Each number is 500 + 25 x the weight over its row's rms, rounded and kept within 0 to 999. Layers, rows and columns count from 0. Numbers have three digits each. The size before them is the row's rms in percent of the matrix's.

# layer 8 attention output (transposed), 384x256, rms 0.0232, rows 135-189, columns 128-255
122:503483509478495474519500458523505498478515525491489502518532489500523452467462516473494483524499497469503477524501480470493515530485473515513467504510540515514506507489468513513549529486456491530491476493498496545514523557490469523491494479481488507490510545475478500545509479479500548496491453513533548516508474497505507500464506528509492548499506469509492541466498497486544511482469
117:465484518495464464414486505553507513515516472455498501511475494496512501510502541524537478453526516506495494484489492476473510507491484465482544464479573530541509486517479503489480462501524516526532469497495524530507453491435481498512479512526490515535495502512484481507468488497538488540497485491481486492451530479529484525564513521516455505519495503502502476457513510535502444485508
116:488442525457494480507498495486500554489490458510540475481501514510485469479507517527516489502478452502526516490519480506544523469531515513505495494449477499508515517485515501511601457503529524509530497498485530486496530494506478516500466515487530541484474510469532484491479449484497477483572506486507520494485555521532470493477511472483492518559501508475506537507510489493487512451534
118:530510526477472522528491503541528484485515505504517503461520464479518516543518562508493508490525491481484511471478522506517510521494487514537491495485475531486507476530501528483456510506520522528535485505536488488488535504491509512465485505526538467516517483454515510485501534483481510498514505521500473515505493524467511496517513525488500519484552458474528527463490494489495510521540
109:445446459542445427494516513501471506473504528462483475495536493509506515468486492513494527540459490506520462494474545476476449476510494496522476475471504501497483511471487515424487538507517452503547495518534545534454509506491472496510540531492476533496477468490525476480470498514513465500469497472468499521537507473475507484481487453488487495535513542507484520533501486494520506520517
110:509472496524510493549495487535476545524533485553590498499506495526519497495558519461475524474524527549538482502476512466512486533525511460492503494512451512552494556502522492508527519522552541511505495496486520502520487493447488491521488478501535518480506496463516498538529445514508485502503491560526510485507531514513517484500473512490497499484484515536517541517500481498480499502430
114:460479477474518524465495511538559521533532494527474541490522486552499493479518469527508477520523489521493495498499547526498500511488518521450505512474489502516479518485533507468586498516519458509504446473523477512508491503499507533477521447485484495506525516518497532470503549482469456483482439500517464534531503500487548535508476509553494504478519540491514503508464511478476504528545
118:482489498491506533508468504518529521477560488453538491506505513475476522502502527514515488502482475456483475512518518496482512507512503509517529541516490533442506485486505516462515502502512463468517516527526496454520543505438548522507461503517511493484517496530453501499504547507511501522507526512520543517475467503538522524508495548537549529518487490472518474499480493493495453548445
118:514494485502513516504504511517490478497491484492537493520478530520494490475496506501544520527458495519538492481481498490491513508504514516533500487495494525537510519489513513472534493505506482497517499481491495526528532498479517476526538484471511491474504506529462464556500512488515479517488523536517475489556526481499534509466520488504491473476441511443503500542519515507558486503540
112:538519496480508509512487509493509500509489509460473468457486469507492582498538492522481444566501457513497524542505478496497503476533465481537498483460524477497489551488513496523468489508507515485494454517516494501506476494500487488455550499472518503485490477491491518496497520522509510513518483534507482501515504510538491488510526510500456557495469484461491469565475524512521483479458
116:490518499510518469527506517528473536495463494482490493499477526469508526492504476493483506493484454499527521448529525496488498507508512473487488463517519489481497481532517495445508473512545507491512466509485485512480534471466491512556455498505507533523443520535522484511488551427481508498486487502475503502457496531486508525484471457512494472504499502532525526504500528498483495514441
117:505520517477480487474480476492495499437491541465524521499522515457489537509529519497529420484468531538522539459491520489487512458511500532496507495461520522504500515508482559507479494493544495455486493460471501449488497489499519542495525524526513459483510522498493504533509512556497503492497476571490511493502531507505493511489486536491467522489508466469496489461504508499490508489498
106:514480448484498483525508508541471486488469523511494512520458517498496520503522475479470498551530542477571455511546435466494467471504521513460485473503553520487515519488503488489524497508481521514494470518526532507514451514505517509495467505518499498480498501542541498504476494515535471482537485455499486497523486508508511545553504439503490538485497483519464504467545487519458507506504
114:508516528468477555484515525516483479509474482512493523545515488470470478504501501487504505493518486458509468529468471503525489498497469476482485516566541492488510556485474479514514484499531475505560541473491509466480491487507463499473495555473504522471454476465521524533514513516510449516488491480479485482510547480490530511501492520485491462476453489524512504503494447490468467482505
112:500528511477462504524487497453497500532499527524536512476485488517472451469490489541477541527536493537448497517472508499514471483500559532543478497486476468500483489469525489475448478512504495499521487505531507538433534496492481475541501483504497525532546519523487520493539480504489550486491546498502461488490493482542485519487493496480507503532498496458515447540490453493465533539458
115:503482485487539462493535499508504520459508493503513501519471475550480447502488515483534472525483525495481466515492492477488488458463478503525513509505477472486519514484462494490536509506496565526499527483546483482476517411483447508545488485493523530517472505502514469495543502483481538482513479490505445474495494485512459505546517510495481501482496492492491522536494496501540484485528
113:534522599548527529505486490468475451503492536531495522493438538501459498521519505514485523533527523507497510515507476482525478501531478499452478476509471497492482480491481506474549485545486508537490525483533492480472478510496511507552513482538502513488543531505554493513481444488506486498516438522512487532442493492519515486467484429484527494470471508491505459508507490507496484484474
118:518538510477480535514525497508508512492501493479551510501488493511530489499512493545516510512516508494552498521482456517483515514507446538452497478520515554499457500465486483490492499511536448504472460518508490517471458450507498465460537479485500488493481494537488497460546501454549512479522508465519492552546521484481497470469483500523506508471501513489516520491507487494505478544534
118:477523496476511518454518524491459477502479531496473490561509480494478483512503496477548469535485463491439509493502564463502489510541524479477466467466499505468530509523502495500565482518449510532499515498489496491522458450559554511512481503505519467517524543470501502509520483519470529510508464483487473476473509507509494486494464497504548519495474525521510525518491462492453509480534
120:486483520476473546449487472512462478471513480478492509543479473484500516483487466535520488498504549512523501531505491484479479506496496531498494512490505490525473526511483455527523476504484534480488490442528499555515528486510485528501506514526519440508492482546515524488499521456527477499502472508487548507447543481536531458515530525465514493503502506476508449495496507481490548498462
113:506501494494491468491472469462460517481476510506486519512468490487520508496481480487485494528537535508485528490494498514481469486526514535496498481499414521514539552465481500490503516460528517483512483550537509525503503568518473502560545501537528487475530498507554490497510506469469473497502516485507527493458467504465506529491510498521491533482500526485501498543508505517524474500494
119:515472460484483492518480476482552505493569479485513509476474530489489538501470513446531467524486523523488512536484537516499482493470542452480530468523482521526534465524518478469529498497485505447503484478509513468494538530528518526466519469511545551501474485471495493499503472443473530527541456578499486483530479543486498488481475493498476477521543484484504480542522492527492518536523
119:501510485448515499489518519517453502489483454482515539499517511492505467463519544504523478510509528499517518474511494508488501483521513496543463508507498504467491490508494483485465524511524504492498481537471475478497528518528497531502524530487496461457520521497532475482496528486537526523545477510509483475508516498475512499543476491522528498505508501519523524549566535536528550481516
116:479475489539474525529521489551493496481472471541564493475450537459523477536470535498514490519474540476470508495494478499509531485567487502509467513435481515475521469524511480501493513519511479528540488488495450504510550528490505476527502507489517513503524484524520517498510479494501506510467502506465483503573523526511488489522549525482509500482523489493437495463482510503486502508465
106:560497530486519469456489504481509508493503514489494503488496519508496466495496473535418479508496440455508501472509527458516517509528541484445528504483500508504509484511538534470515486510529493495507522461466512496464446532537485487500451482541468499497533538502479504499494476450474491527478530569543508529536499436471517482561516487499502483484499487474497479493449497500518470468474
116:516512497527492517494487494467527514481469469505517460485490476500485556512506464507521518469490487478494454432487473489503485521490500498440490520548519547526506468526482492471489512504504496460517487491471471501496489479529517519484482490524496510491494513487498491539483502501467515500521419493481464503540486487542502474535502461541467538500507534517534492492507494514534460506518
114:508532431489522577508535461470571507491488468464508525512508498514538515516491507557509539506527501515498491470503503502559492487493534514473489454495499500487507511514510514472480486496485544499456459491498521494482506546491501508512474518506481498537462512523521508531433507520466488500467524513516534495511497507518482468495486515472487480498534532488519552522513492486486494522507
113:462424481535521504528478507522506513539464457429479483502500468522476478483473547469418484516515529526516516520510545485551518520508500495491471507528465528523505492516489478488485485475485508510498469525495512475515482443497512508450471476549518456495498458486487480486447508470508481463520528504479515486454523484498476482482479514499460516525507452487500451487473486467486502476509
114:480507537477496499499488480508510507514508516538498534461493525496515523514480497443469531487496519526510506476525487489474485512520503529502543523479467544461479496493530538468495488500487480496498493486490514474491493454519501512480470491486500480505500477484492514544509507480487481491536497475489514528488499525453521473472501479498470460527480480485485499466502521478515541483538
117:460525540482513519533502507496485539524513453473489507517485540480473518565490492508512502486452521532465509520490508505504505498518485519465511444531498479526560495468517492531494577472560501456520512470462497527473494471469488497471534512495498458498533545520487496500501514507486507535509513475528526513496448482498521484496501542505526509505495517495522512519524510543509564551469
122:508483486539541521511499498499512495500436469490529522474514513455495458482499480449466505519479501505538511492438514518467499533484491507487480464489461446503498509488489483552505521477507528480492479469509473511471485508517520532453493485526520510496498475470518495492518519486512489506469423489513439482512488528507463537512499499501473505484497489463506493471519513470521504511494
117:501507506503503485532498536519494467508497537493554500511539490479539485514482505478516510491508453510481555531490492516465529511535532500515466462542513487495499545540498515478499500510487490492484506536521461511480515481535518470508540506560483468499493474547478491525475486505477479518501532525496466496499520469540507489544489520477455526498447535441518489513470476487518532462535
109:441465497497474535474515531428488512485504460499546494491474509535508506486519521531464475532523480500537486477524503477477503527497546461496495479508493482472505477519540515501517483489489496526502529515469470464533474465471496529491504538518507503496532475505490456546540465499494534516476492493440531509527531475501526480461494477506498454478497511454492501489493541527507497474460
107:482480492507499514533484483498478513533535488490491466489492535501517493559484540496504497506486493482516495521517540468522528495485506469470489446514454499523474514514507474502483506478491466490474543519516495504516479508477489501464510473519464535522536531478509554497434484525502511449478494481511492485523482518512488477497503477540485521528510527476486514514492538509452494510531
120:505486471467474481556501494499522510495497489505498519486474496468475455502509491507474546477480490468450479522445528549458538497515482501495563460547481485496472499509516476514495491506455511462517497554527538536553463483455499495483500497498467439521517522503488515515494492504475479519525473503500495504499502512478478491450529489493534503498532497483480468518489516492548501505511
121:536504536506515464508513501513546520500519489480570500492517501482498497504476494489546504509495509522506480495506485532494561493473518475543457529528485505556503558540510502523510488497510502478466539468508469542524488503525463550469501507484473499544506497484511482511516506431490509519470528448491482500455458496508467509509504470488509499487502507512465453517503529497505526487498
113:485476522512525513497494496498471469519458481522507504431468483511503497488542521507503523522486514548499522526518467485506556509493487488537489537484558499499501485504501495473537506489525514502513475509561533563527535490538491509466524458478496462499481531473477494532555568489469491525546520530480531506471512517537480506531520500509488499501509511503524464526521469496440474474545
117:503511541473523510491499487513484457487499478469501491493474508497497497477495517478518536529446460483487488468515512493477520506521494513507481491481500474509474510498484487517486540486476494514484534484502485539495457473484463548484492487511511520518533471529535466489460464535508514490516538476499511538511478498446512551534507514467522503482486497514535518495480503520470535502529
118:434513507480500539493506509472511448511452483501502479527533540480476510469498538513509492504465482516499531513483528505516475512499516499492504507524496472488506526481489488487494522497464552535483554535478513512495473491498494485506489513538531505559543478498485552499501499457481466466489496509522486475551505533529483540518517486482484525535516487511529500503495519456483491512496
111:513477524502469525489472496497483469449481508493528452488474481538455501506472496535517522444503522533455485479501523508478486532498495518483508541507492539502505482516483540502498489502479523522445509540473503556523453492515480487499490530492505538467425507508477498487523498532541496504492517477478505515537528523497480512506486469500517537514514531527510523499531476530525512513520
114:489481470503523530496480507494495527523487501453500527529468500516477497474515470487482503511435514515519486526532481502505516500495492512502569487486491502520491502509512503525536519530495498495463487549501493523490553527481466474443463485489510492528492466497508495452465496560465500497508532510502413473462528480475456494489505472452494536515532454530489452484547510518496529476513
114:494481480486497513482497485485511511477531502495491507508514524490529522500502543484529506507480499531495506534519455506507501490507530539462461502480554476544476489515470472484461496543509501489472537454539536467465506475543530494514441458483471513483491506449480505492467499482522534497522479481489508484503543466495495546476516476508540511450503467489500492521523516489467492505482
122:513500570495507505454487500521549508473469508460489456484465496505481490521531484468449524480470506533525505524499548479494497515462496493538531450468506556489494479462478494487502476484516569485504534514453521470507541542515492489494474511494510506503529521516453502527463478485495485491477532491501499506514536532476530482529510505486502487477538501487525491532544489486458488483519
115:435505524514495484493508466533478509545518473508517483520477507521506490507491460504479492508526483540497513476477520494510541490530503486485537480506518493490460514503509540503451487504519534481463481498465474482537500488527483492532488499485469526477522521499487571517497498534485460478482473485515532507505538500494512547471498506494544493478477563478479452547497498506506490529517
113:456527528502481512527498453448487476493494505501514474498525495496486508486512463487492492434487468521522528591520486524511473513505530499477510535491494529489518478500484474477490501495500565498546494539499473529528536549515520552479527509506501492483483489501492551492490525486491546506542527488506487488508504491475512464502524501529496492493537510497497511493492491474529492480479
110:524525490490455530521526500507509529480477495519499529490516497478498520521478520504482528489511477509497497486577497525482506485472525507532448492494521533507511471487499469492533492492533487517522496510477531469518558529473489466537548499485510496500489499503500502493504460526522489519516435512513479546480529491479478527510472488533470511525485483483512516505472513496502480481517
112:525492472485506445537491469538527479477504503514481511488502537498457535461481521536526518496469482490556501502479516522481486498493477484470545522461476527506515497518484497455503511499485502517507478516551490480496490461521499503510530474480501499492462486523528479534486488565522473472495498543514543504471495458469523508448493530497495457505492484511511511466508485499512551480503
113:539488547499533529525510486554503490511502507488492508510480483489495515468512505521538492514518464474496502465509520492440503516539522521493485520490468477438456502518497533519517487516555512476498457556483512498493485522498454526479481472542501481493531523474508489509505466486508506499500492461460513506555480514533501495474529494478511472500510511481492524482514516517551499503512
113:540531469527485502505490494493484508487527477487541507509505486474497478544500511501526481505514523503474498543492524499430491470458532476467540496494541497509525500521524494477467518497478479493471504483481518473456481473515492544534495438487507474523530537491538516481480487489507423492507511474476466504534512480502506510513469464528500532504504497493543525498494466476528494526496
113:513518450466530489471522496513467513480493504501519504502501456516485539445519522503461503518526541489451500516491531528470531484498513503482551482502524558544483492512536494489461504506511494529465477482485494514538519477474502514458495486538492517537477517503497503515471508506494522525512520530533524516522487533498512496495509476489491441532490523499480540491513468516500512474509
117:502488523474496493497469525445492534524496527463478469500513518520499502520537514521472508520505471532497484545499481490496503523508475495467543522562497501477545506499501465491522520488483520529531519468511475523492507516467563534510489543509502497520492460510511484466537505500496492480467509484504515502536487517431492505472511503518503515496538500498499529488522506510502512497551
113:450525436503516485514487505505547490522493509506510496516482509456500520507476484512470524485480549531560503542490517526494518544486479506435434484475520498489531520548512479523533495526459542493533512488471470510497551470469465523491456548506482531536547496505465508484515500511515486482524524529477465535469505473536506517469496497538476516528518488489499536496468498481554476494521
117:485500511472500523532536493474498487468539490485530480507494526538513480511534505512495520552470476553539497472482517490468508520523435474476518501508533517485486467464452514470447503471437478523522431487490534457497518445478508502474469506543493531516525492499557517517459560502499494516520548474465471517462507505543499511533526526475475487473490503514487539538517499505546500485496
114:470491466477492489492513514503451463511545464495471521543494510506486503487493509515531521468519530529520511497492515456487493454487434496510499491513533490518539492540517530518520497472499546532501461519483549532534515521531528449496504483537480500495547508493552483508532476497513535486486511496504495485519497523515502454527513527533519496500445504499453497542493518501467430551519
118:492489504512512494456469473463511520486515479508501519486517475533429503522481481513489504535514536464530503529480490477486473510580481457516469442525496549494523499529490540496478536499535493508498476526470505511490493478515493503490475477496498497487537515452458495471459521489471485510478424511491493551499482487520495529477509509496496478510469494494483568524476495498461475529500
# layer 8 attention value, 384x256, rms 0.065, rows 136-189, columns 128-255
117:469526525486491488478497483546531527514537489431523515532492536527513504470479521495506497455512537523503480498490516525479551498499489519498522460518576489531523492508516540510489472480485530498539449491473494518503455511444510458487478498533505510515524490510489506528476488484525524535476503484489509455478548469537480490584498536522483499538496523501527471478489503508524476512521
123:484475551474510501523491486478494514511477487496551490496504489511499475484550519521483512503485471519498491485487510503516505475518499518460501464470482458477536511477518523532596519500519508491533477498489507518512526515566491492458458500478524543502492498452536499504486486480481487504512475493525529489528544534545500484469485512453499495518508543480472532484480481497510495471507
117:499496498490511528465509511521520504491495506510507498452513484502490557539519566489487485476529521481472482464518502478496543493523459522498513504501509532524496489526486527513491498493523505490559541495512470503477549474482545497469456499523516488515501503470507482500481520519476535510533521509510507527494499535480504522511497526497472511487512475503517518469478469478490533518515
117:462522446533494485480519502526504481454502541435487466484489520537488505485479484543466502536456486519522492470505498477480440475473498485472469444488509506444474501489496488446492484511507436513514487531499569516475502542488501474481474494514443527479463477476530520446493491511514491507498480452494510510525502487488506465496510457522515526522487510468502524499514473470497479550503
118:529511485543468502552520498494489508507533481524542498524496490543536480494535492448501477484493503538495474539484510538477480536517464500527487523470425521527540520474514488520536529497562560504467511497504547498493481489475451504498464449536528520475526521479485519531531499494516522487488482556563514478503525513485523504485523489503488501474497533551516557502487498504500484506444
112:499496468505503553453489517575541517504493507478473508513481531516512494489519455543483487492476509492513530497463527476519495517507483508431527528479502534530495536487520505476523504498482481507467436511494498488504483485482464532459512449476526496491525521531480469465496494497475481498490466476512491507540520534480538533543518487512480517493479523511510498492462508473501525552543
118:502504479496466513495474525523527523483558502495541484526504492476543538518502480489468527492490460475490453499477514499506502497500490480479522563539524531477503472490498535500545473490505486445570560552513524476506558536463518518498498534511524500451520534507434498492542504506495525474476497522484504491495441522525533538497498525532542487499488512507504483478504503488483445552424
114:513505480476509486524469507522500483494527501484502479472529499502528479483506531526546477526485439526515505503525509470488544509517509504515501498498473534533483495480489550486544515525502508487555505473490495497515532502476485487485541496487492507511505528546468476533507480515527488504520551500498487464565502504460501495483502513488503488504472494464512509540477518485568480477500
115:523519505462460510520497501483513531488495552457523490472504525524515567499536484519530482530473457505477480536470471513501484517509493523545499485446513489490490518505520499502540504517498513500535479498504512467501477455488547505400574490492526470488515458502511487495513534511486514508492496534453493502506488470481491510496472518515460560495475523493480479545494500522506531467474
115:495509511538511475490517518473513531509474512494457495502457500475491487459499482483451501518469413485529536462539542505471496471552503475506519493480496483476523490529501523512488501504507538471497461511497459517503545499469532513523468483524519512505488503553515498513538494414482542499495469499499544500463489545482535530490505515522500443489477488537533491509512527525482506529476
114:507517526499491475508501481502485519452459513472538486477537539500507523488507517507524475478486559539503533494500501495494509497479485518500529487454513499526496539486464558498500511505538492455506487444464445433498489533517535559519503527499483495507503522476490518507509492582496510534484485603437511495515535505482490512474488526489456509487494471465488502510513497508476489556515
118:514517432509511474505488489515493507514441509507504521498484539502476513474522479518513469509543532440531492513493459503498503468513514518492471488475528542478509521508499513495577488512489500551501491467492486515498475486569509520477483519532458508514507509546527509508519490506562445491518500472461475497501509534488480548511514464510507518508510488576482548495501484524471488498503
110:462483529488433546497503502508528469506485513496452515506491508513467446489501504502535503469520489502499447529469479504551482495529501454473497511527518521494507531468484485470510488497495463487524496474489500488517465487471488466543506491498466509488446510484515532523489494505483466505467483466519468469510527474491549521534505553533500474474472494525488467469497470502479499504508
113:493505524470475546521509470451466506562479517524514527457481445518494512439540474544479537520514506511473520550510507477495488499480542513527473527491495499495511524470522500520480505512511506478528486504510514504437509477511476498558503513545490491491513496543490507495496498513498509502518484525493463497471487493543544505473514484480505478518511524511496470541486482498467524535457
115:495494497528519455459494532514453494471533509503522507488482446535498503508535485478511489497490502501482480476482472498505501504455504542533498488515472478485490484517478514487527478476514533502468528524554510457502511421509464504542480546509530550522442515524510503491510510468523508509497480468502450472525502490489476527491494515502506495474508518505469556522510487484553478492534
111:543467592534486521504482542522475461503502527509504488529443495517485496480523512485472501530518527541529498514483475497569504519534493495481480490486491489508475495526485529499559520497466525519484515489478501455485488500476502511545485479508486508494552540506553502506516467489495495519501465540515466512472467498530483453459524418537518507473515503523489475519539481490458498467484
114:507509503463490508536533488504485518485488476490575462546480494491489484485506510526503497510504517504522477521512466499513504470476483466463490466509545524500481490482461489517457499498539441478508445521502479511480454461516468498518509457447504533501468530503509474474516508483549489473495504446497496509538467515481541480478503534507476494513482532505551523508483494503489501503525
111:469516480505487485453516503505491505525476479532491478513512490487500493493541521457521479525513523459453502521502531456510472504558500457453505484491510518463522503489520486493537463485476555497471478527506479523493453455520498521503490522494518491520529529498538509466521459490464529503482477514468480480483538491460488490478483507495543505503489546509521513525499483502481471540530
119:495491502512482528486496447504451480478530479490487487550497498495489538476458445495507513551507533505495476537478489475503502474495518514503478506504540502540429503478505482533525510523484567552521493492507498502521525498501466526480549497514468487489492486560504519508496499446518489507523463494510522515460509505487527460522524537485500483514506497463498464491539520512503537496494
112:520471481495482446502490486508489498482489509531486538520493469556467501527502508521489483511489493509520521482520487494525471492524510508467451512491442528527493531479480529479499516500525498502487486539512513505515525574509530514526501474499502544493525482496556508516493460471473504527483496461506514535463499478487498499496505500546474556511502524487517511539504512499501495489542
122:490467431468509466534451477499574522471564489519506505445475546477469508497490483437510467498496495506501504514495523513499500494459492502505539471520519503538547472524533448530517549495528487490507517512481507517485516560488490504516501485499539515491466506492475506472471472473494496511515438574487487465539500546461493497492475448547507502521524465485495505519486514510498504508527
120:516496483482541481545538504493464519482486452492502521534506501470508467498496520519527491474478539544497483481485466524487479481506520507485483523542519486457481512489482483453530521496490489500508496515494503491492532519552515540496518520480536496496530512480503504502440534462514511506527484497525482487506528498525496505559519502496541526525516503529508539512534521502510517522494
120:508502461498478544507522519505508512511459465518541468474473503507562480497473508516481475522471503493481463487474517508482503502566504531515465499413470501491512481518542485507497484506513438533501515525517453516484546538465490490535504491487530516522475478528494501489510505490494486510469512495478485532564486497532468532518507511492491495496542508502472499459486509494501480468522
109:505517560514516431451454481464481520522512496522469492480509475498486489506488474511467483499508474437517514488496524493498514498513501471501531516474491529487497468491495532489485473463502498476494526477524500518483414513565485499501500514502469486502518534489490507528499489435487523508527533564480533510557506460476545472547499456491497480507477503516518489516464516528538526459482
115:479501499477497503476476464469512541489460522543537506497497496508509499545505464514516519475463496474522499436455442542511492519510522477459499518548495550531517461513479479515484473511519520490522509508477467489493531457525496526463510498499512524504472510498487513538445508486459512481501418493524488477531480504521508520505514460538476542510500479468505516452487522494525491500520
115:546513446521490550516460515495528483474493460498494498497516490510512477487505492518471481492503516505501473494499480504549485507492512525521499454528521517528492519493506512500488451498473517465472464492490541449478499517478521513510504485504477480507475546522498481510493500504471496490511517528522601493489548475515478489515515520496463473515503506485495542509527467506476467576497
112:463518493521484483514469450519562545501448468459508484469495470503457484497466531493427487505502526516521491490500494520555458506477504519445426466548491493539520487548493499490524474515510481484505508513507548479524481439513555505494469473570531472472502474503493505488475506506519520500518518522497528500492487504503515503498491518493501488488503491501469468463464480496513475499514
116:479487532534491469486516493495488518521489502571515526449485563488467509470511497432444480476480495529483486482482478482472507516521517516485490510483460527451511490467537536490503488511532472508507492511504506496478481462510507516486467485530507511478512473503506488517490492456501513516542481484489528502476472503502499510488508487456466488547467491453473493462518507480508504527523
117:445524497498485545529477511496452521497511461435494527507526509495526541562502457550518476478445505518473529520471524514531486501536509500429508481537497471510537491476514491501471557541560507439492521501483500533469497485518480507507515477493488476493551573521529502506501519467490500517514517462495518500485475477495488503461509540483531505477545513488522502546535498506538533509461
120:518510477510523514501502523492518478512413511484536528461502494471458456467489477461455516509461501473542494507479475482501496507514474529500463467515506453501450488505466462566504495479506531485484487484476475457486459519502519528478500496474519507503491478479536515469501500489519520516472440507513420499541489506515486518511506527500506470489486485495511490523505514509510522497487
115:468475511525503456500482527555500498556474497491556497514497501466535530496479559527493482473520440472489522494471451516483540516517501521492486445541507482479459520496507488450479520495493505533476490551527465517487523486520533470527502512519505484494499487548484530489510473476477449507503505532487471506483491479517463516523485487479481537516463497436505505492510490501502511476493
122:447487516494506531546489511453493490488462463462515484498504499525539496478536514488514508488505512499515482476496522513487528506462516494517519445510497488460511453502498500518500519481469475542524535514507464476549486483480498552452476520494502494485537468530470489534533484490512515487492517476484530514540516501491527463452470521522529469500525526501488503531490538518517530485489
119:464472503507497526507505516491507508536522481521494481505512503505490512520475539510516458501489479466508465532530516502506512467500519453494459493499458497495467518495501475462504515497467485456475535504499512503477509557509511495480493485508435516541548487481459480485472510505504542491468474453516514489518444506499480516488490467526504523508534506485506535501498530483445518533500
123:505482473480477452507536466539516480510486497534471510470471492485469485510499516530468551453498511470473477507479514493462534493510505504493556480557474489514447485522498479531522491483482512493493497518470558528558463485462499514497519488542482470509508525474493476500510493532496466500511464509480513516506448499501465486450512466494531533510534542504460482495515520484531521521494
115:494541543515502471530522522487514491500506510447535528505535476482518476476464491482482527510509488510469495483499513510509535491479489495519482520539518479562501552515519466523516513501524510513462551481519492531529479490514476513484506499536480522531492504466462506485495483420516514482463473443465496476475470479468496516509496474495493509484466492516472457471503500506518500517506
118:495494529510505535499499498553499510538478482498515504450494506522510486502522521503482506522474479525531519527508457496530556493483527503509476541481533513525503480512498511479520518492542494499452464521543546527536546490520497501449519459475516468496450525515466495485502550487481462509518525528484513493457491491516468478495495464484480482506511521459536503492523500512424515493540
117:544456554518507471525479481532519492494536475484507485479476491508504476510543507489499531477449433474492513474490513497505472483528480543539507500490490496481460508512467503516494524499461494511502509471512527528485470451470496493519511470541522524512551469507512515499455480563490509482486533458504530524496475507467508531535522509473488500491552502502506506480510487512459491529498
114:522480482503493521479468501456491475544468456481497483527487461499447502456499505503472483526469482471505517535492520508559493514508538517491536502520480480506510512464494485475488483524457562544492568491504512479515440472481449496508482536514488502494491468507505493471503507479450474482518517505497480486518489511499481521523500441506483538523518501518524527539512523529492499547465
115:481484501514512510490512489494468506467477485519504467492497477517492527516463489460473536467489528541459500467449515528484483524483489522509526534507498513460483504469502523498516487503473511508483533564492488523495456484539500472450502489517459531492428498520473487488502497589535519478493486492467527488513560497504453506506468513516503508500483499497493528519509502515535513504529
121:509519471514512505518492514498477478521458536484508516513445518533438516469483481488474518473463506502476466535511510493486491450478488505500577491501507487512541486528527492494508473495483505449499504528459463537510548525483482480444432484521512472544486481517484515498469487536503497477528531495478450505476515486454470473488502508433518553504525471506455460502520520505485526504507
114:492514482472511523457489492526481479497510491529486494492496503505560563496483483472508474500462479528502534497485458471471479522492510480468522484496582521583505470500484501495502472480493488503456517445534511516468520479511514496508475471484505537488490512466472536498486520511521535494534490466482493497509511526512493524471514464536531510473497490542510481527501512502480453514459
119:506527569462488492459495487510514501475450472476479437481478494465518519527524479481437517481488499523512510563494515482539518523463484472509524446460482540500470471486486502492514494506507539502532525506533486480517518530525510459474454493505510521502506461502464499523481456460492491528495537484471470511516508533515497475559496513496530505493495480526562493525509493512428506481511
124:473499539512487499506492511505483473532540483500499490494473504511518477504480471520480502509517490486544501456495504481521553525550502465506535475526534516489470506491491527463482480500527524555440488483468504495518564475496446499501481524497499526480525516481496490502485480538478456482477492488508513495501519476504502530480490489503503490492504529485494481564498499502507518526511
116:476485530506486537503473490483526454502515512519514487496525465504474516494513519458469493434527472508519532569506478521555449509522493502489462524489510497482490490514508495485513517494521537518496482544473443535545558560495490545506485505495467509488465489528485486486486512496471529497503507477481536517488539502487512491495496479502472506518509513480490512501502470507533488487508
113:506513512476485525464513502506490508500485472505522508495519525509488543477497539532466524514472494538493498475543502503500516515503492486461456494455526538535507463489475458528544509510524511517525457488477511507516537534497458466551532516484513519489495512529500491478520519514478491481554438495534503554490514511488512537506442474492504509487497487534509516519492537501492526495540
108:525467479514495450530471454544534440504516504484496526523496531483457542469492494545514517481439481482519514544448524530471502480488512487462519493473486480496527518456486495485492496482506490502487495476497483468491515496519504488504576483512529483486499502511504491530470524546517495526516478517498557519497497514468520501467479524491514472524485485500514537476477491493511513539537
114:533512519461490555536497523524509509499480495469498491518491468521513508496502501535541474524490506460522480480531465503441513490501524513509498507473421533497433503489491519527481485501512533461535482536499518491490496503501486504470506494528529499485489491464485510499521504467504553525465511462481521527515483471521500476479519478517512480508505488519489528468518493520588500538543
115:545492481538464524525466494496514483432492515463514498474513474463506515540513532482520490502533493474481518489482488488443495470478527485463514448505546504515505493501542531493506491473474517479508507506501541464464495514509457536563486505520490511522532531507499502513496507535474445517472491498447475518487526471466486514514527479542471541513473532485533535516477483492513468506460
113:486506452489494508474522480526497507488477465521500481509517505528485533493502523517507491505478510530466509475472498495482513490518513507508560470489528533544481475515516483487485519520519501512471503487479481526491500483475512485482490511525488516513476522467482489506498519484517516533489493544538536538526501517504513506492511516507505479484485538506476521526508483508476506508487
115:470488519514519468499479547440496507469481491487476488526506526500473521513489496513475514481501514543515509547461510488511495488516508501493556518520510525479509482495523484498532527487489571496520524468510490551489492507484552517503517494513490464515484483502557485485479508507507461502464545473481539505541471530453538485509504460535507499503491478526533535501509481485482534486553
114:475508445488518465549489505509543516525485487498486526506488511439457551496487478479466524495489507542544503517491498508474470499517491496451465486491543520512499531548517507505493507484498538504525541489488478498489522475491439507490478526481521483547534500525480484491538493466452473474498545516546458508493466456509496531445480535520477531501522503482485533551495510488542479518538
112:503525522485473473522512514492513510480511518550503480515445561514487502483528500498477496507491471534511508496505491506507498489527448479506499491504536478492487465467481484482468499485476494514519440469514503473499517476492497538473477485536493519504529496502529489517469545514477528531525538488495464503494464478534465509543507503455472489485513495505488538560459519484548476547496
110:463506494474478487458498517528472484530554463522519510543473462487503518505473492542533513454478547508492497481490518485523508513504474494507452477517522503546516489501541515506512545505452521514531497502468529567535502494527524477470483478480462512521533531504529504521545469493497485490501504515530481501532505520543479493510504544510506513501458511507469511516542513517444472527546
118:520477483520510501462492531456511529495526492501489504477525524513454513524472477530447517532500523421505517505499497490525483528544513472537462455516494505477554512495489521481460485500530490495532518503489488496491460483495516480525490476515499490500517511470447497482510508476491478497498442510572486522505564496508488485461475524477462464498498472521502545515467505456450473517512